Weights of a small transformer language model: LayerNorm before each block, 82M tokens.
Each number is 50 + 10 x the weight over its row's rms, rounded and kept within 0 to 99. Layers, rows and columns count from 0. The size before them is the row's rms in percent of the matrix's.

# layer 11 attention query, 64x64, rms 0.231, rows 0-10, columns 0-63
077:40 55 59 59 62 41 55 40 50 58 53 49 63 53 44 48 36 53 61 65 47 57 52 55 60 38 44 48 53 46 48 39 70 41 66 40 49 51 53 55 70 51 54 48 25 26 47 46 57 28 45 46 49 60 59 50 43 45 46 72 39 62 37 43
069:57 24 40 47 52 48 47 46 51 62 46 53 53 62 58 52 28 55 60 46 54 72 49 55 61 40 47 61 50 53 65 46 73 45 54 38 50 76 43 56 42 42 46 47 31 41 47 65 51 37 48 46 51 51 50 54 53 48 48 61 44 52 61 27
088:54 38 56 42 60 54 41 55 44 59 54 58 51 48 46 47 50 49 70 58 62 64 66 49 51 56 40 36 39 55 65 45 57 47 46 49 48 61 48 70 24 56 51 69 43 48 57 47 55 21 71 43 57 48 41 68 44 41 49 52 35 52 53 50
067:39 60 69 56 40 55 50 61 78 57 32 42 57 47 59 37 43 46 32 55 39 66 60 49 45 47 49 68 43 48 43 46 56 40 43 53 48 39 38 38 54 52 49 39 56 38 61 45 61 47 45 54 57 60 45 52 58 48 43 71 32 70 47 46
087:35 47 50 53 44 64 47 56 53 29 54 37 49 52 52 44 54 48 56 54 39 30 54 41 27 62 54 36 43 64 40 61 62 55 44 59 49 64 74 56 56 28 60 62 40 63 60 44 51 30 52 55 53 49 41 62 49 46 43 48 58 52 56 56
083:48 67 58 65 44 63 50 47 48 74 51 47 39 54 47 50 55 48 39 50 41 55 46 42 54 51 45 57 62 42 24 68 39 37 47 52 38 51 57 41 65 42 48 39 39 48 52 45 61 65 29 69 57 53 47 46 42 51 34 42 61 51 46 33
103:75 44 49 60 58 39 74 47 39 63 43 66 47 33 42 39 46 33 46 43 49 67 58 53 52 48 55 51 59 37 56 53 42 55 56 44 55 48 40 51 47 55 37 36 47 60 63 41 54 82 56 48 38 54 50 58 54 58 50 35 57 45 47 45
084:54 53 49 37 53 44 48 33 50 31 53 71 53 57 54 57 50 59 58 37 53 34 53 62 39 51 46 51 43 60 73 43 48 57 52 40 59 28 32 44 34 68 44 52 36 50 37 53 30 46 58 45 60 42 40 61 60 57 45 63 51 48 55 50
102:61 44 55 34 57 47 44 60 41 28 60 42 49 47 65 54 45 50 51 57 55 33 42 53 63 64 51 52 41 50 43 52 44 44 61 58 50 61 46 51 47 59 52 60 68 65 50 64 49 30 34 46 74 36 44 44 67 42 69 57 48 56 50 37
117:39 60 42 57 39 54 49 60 62 40 67 43 54 55 53 53 57 54 39 38 38 53 30 39 42 51 65 63 48 62 31 56 49 43 56 53 48 62 66 40 59 33 58 49 57 61 66 63 45 46 46 55 60 50 58 36 57 35 31 63 59 46 38 55
111:54 45 51 47 64 31 43 42 29 68 44 42 59 64 52 40 42 49 57 52 47 66 44 46 57 56 26 60 61 43 62 56 54 55 37 53 44 58 46 53 46 42 35 61 32 57 54 51 56 51 53 56 54 45 44 48 52 59 48 25 66 62 41 34
# layer 11 attention key, 64x64, rms 0.232, rows 0-10, columns 0-63
064:60 43 56 54 49 55 44 45 47 49 53 48 39 33 62 44 72 55 50 57 45 60 49 39 52 41 52 50 47 51 27 51 48 42 29 63 44 68 42 44 41 41 32 61 45 60 44 54 63 75 58 61 40 51 63 37 57 57 46 53 46 32 63 60
080:51 40 50 51 38 61 43 49 40 51 58 37 66 50 41 40 76 42 46 47 54 55 40 65 52 57 47 48 49 50 54 53 42 51 55 53 55 63 37 37 43 50 59 45 37 63 38 36 57 46 56 48 32 50 53 50 86 54 41 59 38 40 42 68
098:63 47 39 41 50 67 26 57 47 51 51 31 55 62 50 52 64 37 42 44 49 32 39 61 36 55 35 50 69 52 64 47 61 62 65 53 44 41 42 46 63 40 69 45 52 53 48 45 49 52 36 50 54 63 55 36 64 55 57 61 61 49 45 49
060:30 56 32 47 63 63 63 45 29 65 34 49 46 62 50 54 49 34 49 40 56 54 41 61 58 49 38 34 40 57 59 63 35 63 59 53 55 54 62 51 66 37 60 47 43 40 51 58 48 52 35 56 45 50 46 61 40 44 43 48 57 62 60 38
099:57 39 53 55 65 33 39 56 48 78 53 38 50 49 45 65 39 42 61 37 33 69 61 58 55 46 53 49 50 35 32 48 41 49 39 55 35 55 40 40 46 48 53 52 51 46 43 47 45 74 50 46 64 60 56 38 45 69 48 54 51 46 45 43
070:29 54 61 68 49 36 50 40 43 48 55 50 37 52 75 60 42 53 53 34 45 60 51 38 65 51 53 63 34 44 41 49 51 40 36 64 52 52 70 44 50 54 38 55 34 46 56 41 45 51 49 47 34 39 52 56 48 51 34 39 51 50 70 63
110:32 57 56 46 40 52 45 42 41 37 45 46 56 52 52 38 70 59 35 67 63 34 48 38 59 51 52 53 50 57 69 51 61 41 58 41 70 48 51 57 43 60 52 42 44 47 38 52 58 35 56 66 38 38 56 49 45 34 46 56 35 72 42 56
085:63 19 35 39 62 41 55 49 41 66 51 44 53 52 45 56 59 33 57 46 61 53 51 63 36 60 39 49 59 62 50 48 63 46 54 50 37 58 38 52 46 37 53 55 41 59 39 54 48 59 46 68 71 52 45 42 61 55 54 30 51 55 54 35
140:52 30 48 46 54 46 53 62 46 62 57 48 43 46 62 76 44 49 70 44 45 58 46 63 44 52 54 65 49 53 23 39 48 46 47 79 46 58 50 46 36 32 61 47 50 63 37 50 52 44 48 42 61 59 49 48 56 57 53 39 61 41 58 45
092:47 57 64 54 49 41 47 50 63 54 58 52 44 47 43 57 37 66 63 34 51 50 53 51 48 54 39 52 60 36 37 46 44 57 41 63 30 34 53 32 62 51 44 46 59 49 75 53 36 53 61 32 77 55 35 49 51 44 49 45 52 38 55 59
101:50 49 51 55 51 41 61 62 30 48 34 47 48 50 56 44 56 42 47 53 40 51 55 44 50 52 40 45 57 72 52 58 35 44 59 46 60 71 43 56 33 58 48 59 39 50 48 45 62 35 47 60 46 34 53 51 46 76 41 44 64 67 24 50